Weights of a small transformer language model.
Size: 21 layers, width 96, 3 heads of 32 (1 for keys and values), MLP 256 SwiGLU, vocabulary 2048, 2.27M parameters.
Architecture: RMSNorm before each block, rotary positions, biases on query, key and value.
Training: 121M tokens, 7374 steps.
Each number is 128 + 24 x the weight over its row's rms, rounded and kept within 0 to 255. Layers, rows and columns count from 0. Numbers have three digits each. The size before them is the row's rms in percent of the matrix's.

# gate: layer 17 MLP gate, 256x96, rms 0.125, rows 149-170, columns 0-95
# up: layer 17 MLP up, 256x96, rms 0.125, rows 149-169, columns 0-95
# down: layer 17 MLP down (transposed), 256x96, rms 0.119, rows 149-169, columns 0-95
gate149 103:105127112121106113129127129129142174084119126168157111174111141094140137120100080105148147122082088097125118164140099137126143101130139148069097101105135130143135084107116199121136110155122107135146120150124157120148160146125112131154159149113126082100131168128112155122144125104161152136
up149 107:099107107126146149149109141078144121146120102140105141126110101131135106116129121121140175158116150129131175156155107117117137129149134124069152123138125122123121168117166127147109085181110130146157090161145149084142125087116135154097156164141140144127097119145180106062114143140097140132
down149 107:100121133105140116161154117111113152073170165145101128116127133142123145137116171127130200123100117067097112132142087127151085135136126111111134193133125144129142126107086121133147164130142108105115094124124100158162167119124179148117113120142174141149117106116152130116125135124099115113
gate150 095:110112135143149122144129075122145111150094144111134142127147125137057122105167125144104080126124114105108106150131145099137116172177137172080130170125139071083107106136096129121126138090117114147106154104118177127109117086123156146131139125090137105122114105161148115134137103105134129132
up150 094:113181115116135169087128115107160097111119134107140157128122129159194143122131119119123120180111123114101140167132127121156167144107124152154102112126136129088157140134144140148097103123105133172127110114120119100101127172143082104135116123151140087160134134141165152123131145147125057164
down150 091:106105116140150109113115163114094136190133121133108099139129124096178105087130138129092114169137131141070121154142159140119143099123120156080105125122115160117093157093095126121152139133136092113146188151129129144147129126164118140176120139123140124117126095161085157098157120116133155124
gate151 104:143114106122141091151131128151121097111174139147119110136150106098105136155133094117082121108128087150162129164135100130133091109097088120092165140087154149139129094128141120098141132148155134132082068137117128105111121132121138090130193126171125135112137120113126142137095112082160142161
up151 105:135113111083076119150116080190119166172130100146143140127141126120138140132063142097123141168095139191141085138121121138134091136102090117100150145131121153126115118138143139106116122104165150095113110135109170126168114098170124126121133151115160115134139140137135145123157104104145129136
down151 104:111118115109130069108159148139110100124137116163166126128143104078145102114089163113108153146132153097125170103135122105086157142153124101140160160143180093115089133170146109153109111114127147090127138147149156122153144135115087136124141158107156138132155086100103126097137100126152148135
gate152 096:109129108098079119139121122098152139080162170115128134109105146115082133115134129124121096114131142110139144124148123126140091116149121140116133110112141131166113049170111192106109117126132150120133114149075171133118114152144103109160130157106156121119122135147073153144126080146143144151
up152 108:161068104087119136143164093142147097127093136153132138111114106148128157106122145145162138109088103137167122170125131128123115116097168140127124107078181128156186129153137170146125138165112109110136131139120122107090120102144156110150114115151135094152133172155105097162113132141123120130
down152 109:134112086144135132137175135109117133164102120124092172138102113154104107148105172127116117111140129145133108129129148099108113137129146144133143116237147076115118120100157123150110119138146130109137140092104112132142099167121120133184135090110165126127143128119103144159137089133101127110
gate153 102:127105088103134117132130150103173110114170132105173096147100164136098139120099136170150152133145114108114133117135116105142133122123168159151074147111139113158131114128084134106156125146115146108143146099059145122158151153155150123182148162114100169120148143156129130158155109107138139131
up153 097:113108055137137149124117111112109121088117142133117105090131080155118160140106120110105099122145150104104159113101176138128139128143092139139177137137118125107133133166163155108142138119134122152086095125141063135118104138081120150170118166146118121152120132109170116145095161125151119141
down153 098:110177117149117115126111138146094166151165107116107122140119119138112121148138114121139128159125129099106079116097149130156121119146090148153148121082096152159152137115167183149153157116164122181119115091182125108163135135101094132142125122103108108137117139097107145118114180149097134164
gate154 093:114169085112158087168124102078131128111132132125130133110119130133109124128192074154106120119084121126139109110167123115107155168127139131116131121110144136141095150162144172174110156164135093163108113100135108130109138084116141123136111132106130116120111129130118137149132142173134139199
up154 098:113126125153116146135170139167147160089114138140144125118111152132122096136123129133112087091127065161114151129123117122158120091123122180142092129128132133107149169151125155121157165109060128124172129126180131113128119163120136128164133140180140091147136128128126155129087121142082126102
down154 097:117092105139139114146148139135144117127068125147119127121168121123087116124116102132166120141124121132138131132094153170124098163132140110120120109065124146111141137062114131099139108141150172158079125127147133140120115115140141082140168126168165132145093143119114103178136166115113102175
gate155 090:142129156160163150171083136131107124104120169098151134128079146097128159083133107135169133140117077174156121132138134166107094090100143131104133128102132116135103114149117102122124148112124082119164163106128169094148144146121117109134151146077124136127143133146117136153089089128129120096
up155 101:118154113161109139139156101145098116147158155131153148119077121121147122142113134127149147123094124068149139140132139127152119118183108150131129091095134114107139132087154150144148107177093120095109158123106122137130124109113110067132111155098111101112142179152133175132130108146160110075
down155 105:129135118145152102159102109154110126124133179125175137166130099107114118138108095121134127116143152156139094101110137103127171133135054137076170134080140162081144127129132141147167090156111077135155119132160155123125147102118096122117124088133148113109133114138129145090107132106123118121
gate156 101:136102114149100116150098148146134137163126158134116119105119157099123150128163075076160128138103119123148125166172116128088128108160151119137143088099145045124095100119162134148108110142127157151109121146112120105117107140096122112122127101118133105135134179143143134114172091146161150125
up156 101:123113089104130100133131159114150152134175146125146135121155102114125157164149124114140105144104081191153120125171098186104113128131145110130079098123121133116123131151128158122145098180113106141150129159161136107184149116085140124158110110090132135105127139125119163156128150135150096120
down156 100:092150138121126136113110117086131160119149110096112121130177174124114123139123079117130102085123110077135146109142166164100120126147124161141089108174168157139151144154115117095144134167120145146169110166108106110129124102156131117113166165151163144092131097124130103122133108130158113153
gate157 099:178151121113137143123129177129100142096146118154134092150131121089121133132097094139194132144160088103115123113140120160126128174129122154163143098144140162109098129153102162147135106127124130092099115126105126097144134130117143108151176102077127126170134104103096166115144087097135118124
up157 103:114122110109133133160164116138160109121093149113113126097159123130135076137165075155134104141101151167136126141152170109095091131150106127133112164151146137179118101126157158113138071122127138122143129130186148114086121134090111157142092153157123136127076118116127135130137170124121125156
down157 106:122111102173080121135143136107133095144136084120123157129078146087112124131123148118121110146112139148136153121127141152154149112122133163128123101046103130106104111134117136146132112151157114078118120142104167129126148102141104144106152113124148135153132079132105106145119174088060144139
gate158 095:131152159157145146136130096126178104144119154126133111116141090120169125077186139115133143149105130110144131138109119085091099132121137127135131115101119119133140136168140135147118139150131130097087118184170140106121146110133150110102123100124073078119114117159107143167165166128156081117
up158 100:119158145114147146104076113158066087127114137102104143141136166126110113129140087057086135108131129121094078100142094114110119118090147131124120062148144094116123125147120124141129138146140144112138122108115134143154163114179137144090123167140112105155161136119128138126141137103143114112
down158 098:119100155098095118160131123111107084102119122140069119176119111131160133119140108161117131125167103190096164112135108125146119093134110100129170146176108150146158125116146135144119142129128152128146157116082117123124095142125162165170155139128157145119148136114132156086163123131119173145
gate159 099:172099106106069124121098152131126104148103168109115109122109146120123164122119115115115122149106144114103140161142123164140129127101139140146113155114115147147168134153129182102148109143163155143058091139142092106117162150097152145162146122120107147111129174105116083101115100099147125118
up159 100:126122150143178116128144132081127110139127158130112149168154160114120177119080105192104091166095137112122149117160168120124146154165133137131173130104131094165132147138110115091130118102128164184132120143103106132102119128112123145109126165124155138162110115145143124107116157129160111099
down159 105:127122132136131180117118139121107119099117118172125181157121129118112105137089094139151100150100123154117116131149163141155085145128129104153157107067107119112125119138157138143112101140115109129089121098142083111176096120087098115128118113162122175116124156111134147139133166064121129153
gate160 106:122087092126158146143119144184198110128132148112117181094112139081117092126122134133137124146133112117121175143127122150156145141113149132101147112064136091177118136147120094124132139143117143141073150130122113150133135130103132115160166116146116130130143116184111146162141126135143147098
up160 114:144137121108140114129101115089107148133144116075100081113154162150120166114101147160104093156175150121126066154090139095096105157133121139138152131090089089117136115164145129124139098124159105134160133121144107128098141125144127152108100149120167130132162128072148160139125142115141121145
down160 114:087135069132163139153110135161139096131158159144151183113090138099150118127132088119155096103115098119173150149101091151133142132109120124099124121085134093125098100112097109112120162151154138168119130098122135107144123097085131087112167132098123153137136149141107129148164149129126133107
gate161 102:152117132147111159143108111134114143149121160089141172143092129139141089122125111108149117132148113115135148163123080132118148120148160115080140167110121129170159093129137133119084129111122139159112120125128107067092113099155127166134077130134099184116151128164090126147163118105129088124
up161 099:131093149098134118185126097106130162165149136184106113100148091155096169154162143163152132128120158113145113114150142134162087109168095151174118113139098122140129097117094139116131108112094090170115123148126118115120141155141139122111154113142087118141076132145122111164123133115115145124
down161 100:096142128114118087133137157157133108129126093138160110135133114156118145094157143147121117127169116126092157117107102116120148127145135137073116127207116096121084086132165141152143134129160124128116137089093155116093168112121119128112129149102130065121087153134106082134126119156133097131
gate162 111:121146126099118152150114140124129163125144136154126129121075115133131114106124179144156171137136148118091150138103092120135133114111143185142127080087151075145097155168112165103117139179120175155111136123088153130149116117102155146131150099137137120157118150126083124135127128073119140137
up162 104:103132158157150126104094132138114120138119094151093117153099143158120156124120145147161138059146139116144140127080137150160193161147063123146174141149136151116174080094129144129167116122116121108139140157122135121106109113176148150109121120124139145150131112125137121123100145138111101153
down162 102:169164167126128091123165111146137142160147122118114159110146087101140144141148186130165109145177141112120125140125130160139121146171101096085105134108107165111122101159178127114138108136119109116147103136136145165124150112132110140104092135134093129106108121122095100167101136087155140169
gate163 115:134103110106128133161130085114133125199140121154083147160117136100121135113153108172122146141129152112121149114159128125097122151165143126145170132099120133162125134107127163092144125178117138169103104117128117109100110094074155109132150125141111135130099144146120104149123134109211125132
up163 111:140121111136122170127175164160125146189171136156109118119115110075153160171121131120082143117154127138167140106138109116125126105120139095106134112097151144113116155107152106101171126100107132096113102140165143078158129134153171147137133085158126131103111120129112145097106136121149140097
down163 107:125161104124118174112105150138154121134147116107090113144141143122094086138091087098137080116137069110152124124170132139086147125103115126147107134202145112148141127126138114159107119128111119090106138165132126068131126155133105148133111151106141135097099116136162139123095140160099131160
gate164 096:073100132104143137086131168158103182130119110124138099167117132134156156084138115131114145107129136124173095110119092130109136122142135114085166111117111169172112128178147125133130143129135139127111169144106103151104154140133130103162115120116121097092100120084109141157133077149125159144
up164 096:145157127115133099151102106137127156152149165154106123161114133165139151151114076087104117126160149137111129124130139113165149089126135155112086167130100112129120136111085149146148103142162128097091156148137137134113128075124133122118122187127124162199127148104159122152148122134095150110
down164 098:132093111125108119104088155137167119115169126112136123171129144086141078173138099095097110142126138119100147118173103176172153159112118113092119141149140117141136167104137152113156150150143130142128128159116125147110070103143154147128131139125143134110127111118123127120121150206109099145
gate165 104:156119146134152120115140142108192144108067153140145143090121133086120185112166146149141111154130122118138140169128137112160112138126168159104163095102109086156125130110083138131153128152102109141117126147132183133130132094152172163146125097107116125112123113120113151165119113157133104140
up165 105:134131108095138099139145136178126093153100128191125131119152113080144127138152124126148137087120138133117119138124135162120114157115127147160122160118132117111156112070156174137122115126143104081136148141161097100138148135105162114169146085133118104102159144099111193118131148115132091155
down165 106:119161087073137140088081113161122157109167148109116154094170126117131150124112120096151125139152116130149152104160148132099162163125132163102089121151120118156118200135163146142142169111124134150124158161109154095099100150114151112130112160113101129128126133127094122131133129114146161122
gate166 099:152143122122094160137158139101123105159112175132157130122110119133155177116142135138152140119085141145152110122133124126214135139165116114117171139136138130165113128120082136119115127154113125140142097158134159072151129152142121110140133062138121113121151142121096138131152113136167156181
up166 102:143119149117138088127124093143144080110070135144126140144136134160082148149098133103133159085101093088141106144149135105112073134142103106167137160156124123107121153106149097115116135139170121133101155100140147138132139150079128109110113183095173152131103145138155144123128130143132162122
down166 102:133133115076100134146095117105135117148071148134165157156081159147137147134125092109143108141142135106127159150103125086102120160144087162146162107096125138137148148096112122145092117176147169137136101127128149149122099146093115124126143102109095164105103142112114188133126113143121151105
gate167 096:144149114172135122157099097110144109117115137108096077191094156104115197116164137135088134161145100161137142132113137120128135143120159090147125119105110112128159099140132130122145105118162151119128146142123128104138122101111133103131164164116095116132132135146122106188109106135180168128
up167 103:133099151163113165135112103141174150143143119119165136163133163120115148123151143094119116151149168118120182156145134064111147133120152121125170129141105130104073134094123150126122176129129107130135143134094136098125135072115091106116104133168135147144123111110114108164118151146173162137
down167 103:107105116118115149141159167100102139158106110058125154098149141100126139123101105163137116149095156136138086152117156148123092125133109126115101176123130103129107152109101130107129143180093129156150093150152106152127127130126149092126136087080098124102108119094085137109129120091145137101
gate168 103:122078096135174196147109104146136137163129117155100117145127135148167142078153153146149103095107123110148120147119127166140145148120099139138103084117141126137139127157120088118123150126118148147148101128141082153095108090176138120131162090154102135091146135139118107106134160126170118124
up168 093:138125139115161125111114139179163166134136142156116122103115138123137102106140098109097123150099087145104135159110143110136109117144080139126155131100141086132107136147147125127130158147095157091107150132131137138092102119179136169100146124068126133124124158148120201123121118140102164073
down168 097:064103184128130124119096165171089115141095102145137111099130125096142158129129116132174142112113139114109104136119167144159136139149131168159109124116192162105140101087145124169103116131146156150138129131127129156127144145114152110111165121147121144134160131086163106141136106138083118127
gate169 103:171075142172139139124116156180117119061137133078141139130127102128117148096128102160129090117126103115154145109130123125138137173140101126140113136076117114144160120109092131127116137111159135159134100122164132153142112164119182128125136134111096185086151139105084129124117126125138118122
up169 099:075126111144137131152106100091107123130131120117145117132120114148094175140094115121100162109118165140112109105105079085130098188153114135154115152156138154157144117154145173108135108127148158060109162123139156087113170098113119100109132139127130132158110128141133160144137160135122106131
down169 099:151141107121152127125109198146130119160164144094123183125130080163161099099161109146163121107121120127109153166155132134124149123136090147111100123119147129125096151113165160137109099133119124173163162121087120149093162131126110156135131108097163121110131103124116122118126088156098138162
gate170 095:125152141141114131117177119106141085131110159159120148121118106106183163096150118152110182118124107162118091117166115138149128133131123126096128122091157132141066163107163140125115127148133132145095134127077146080130116136108138131140165160163142101117135110149156142079113124126125086153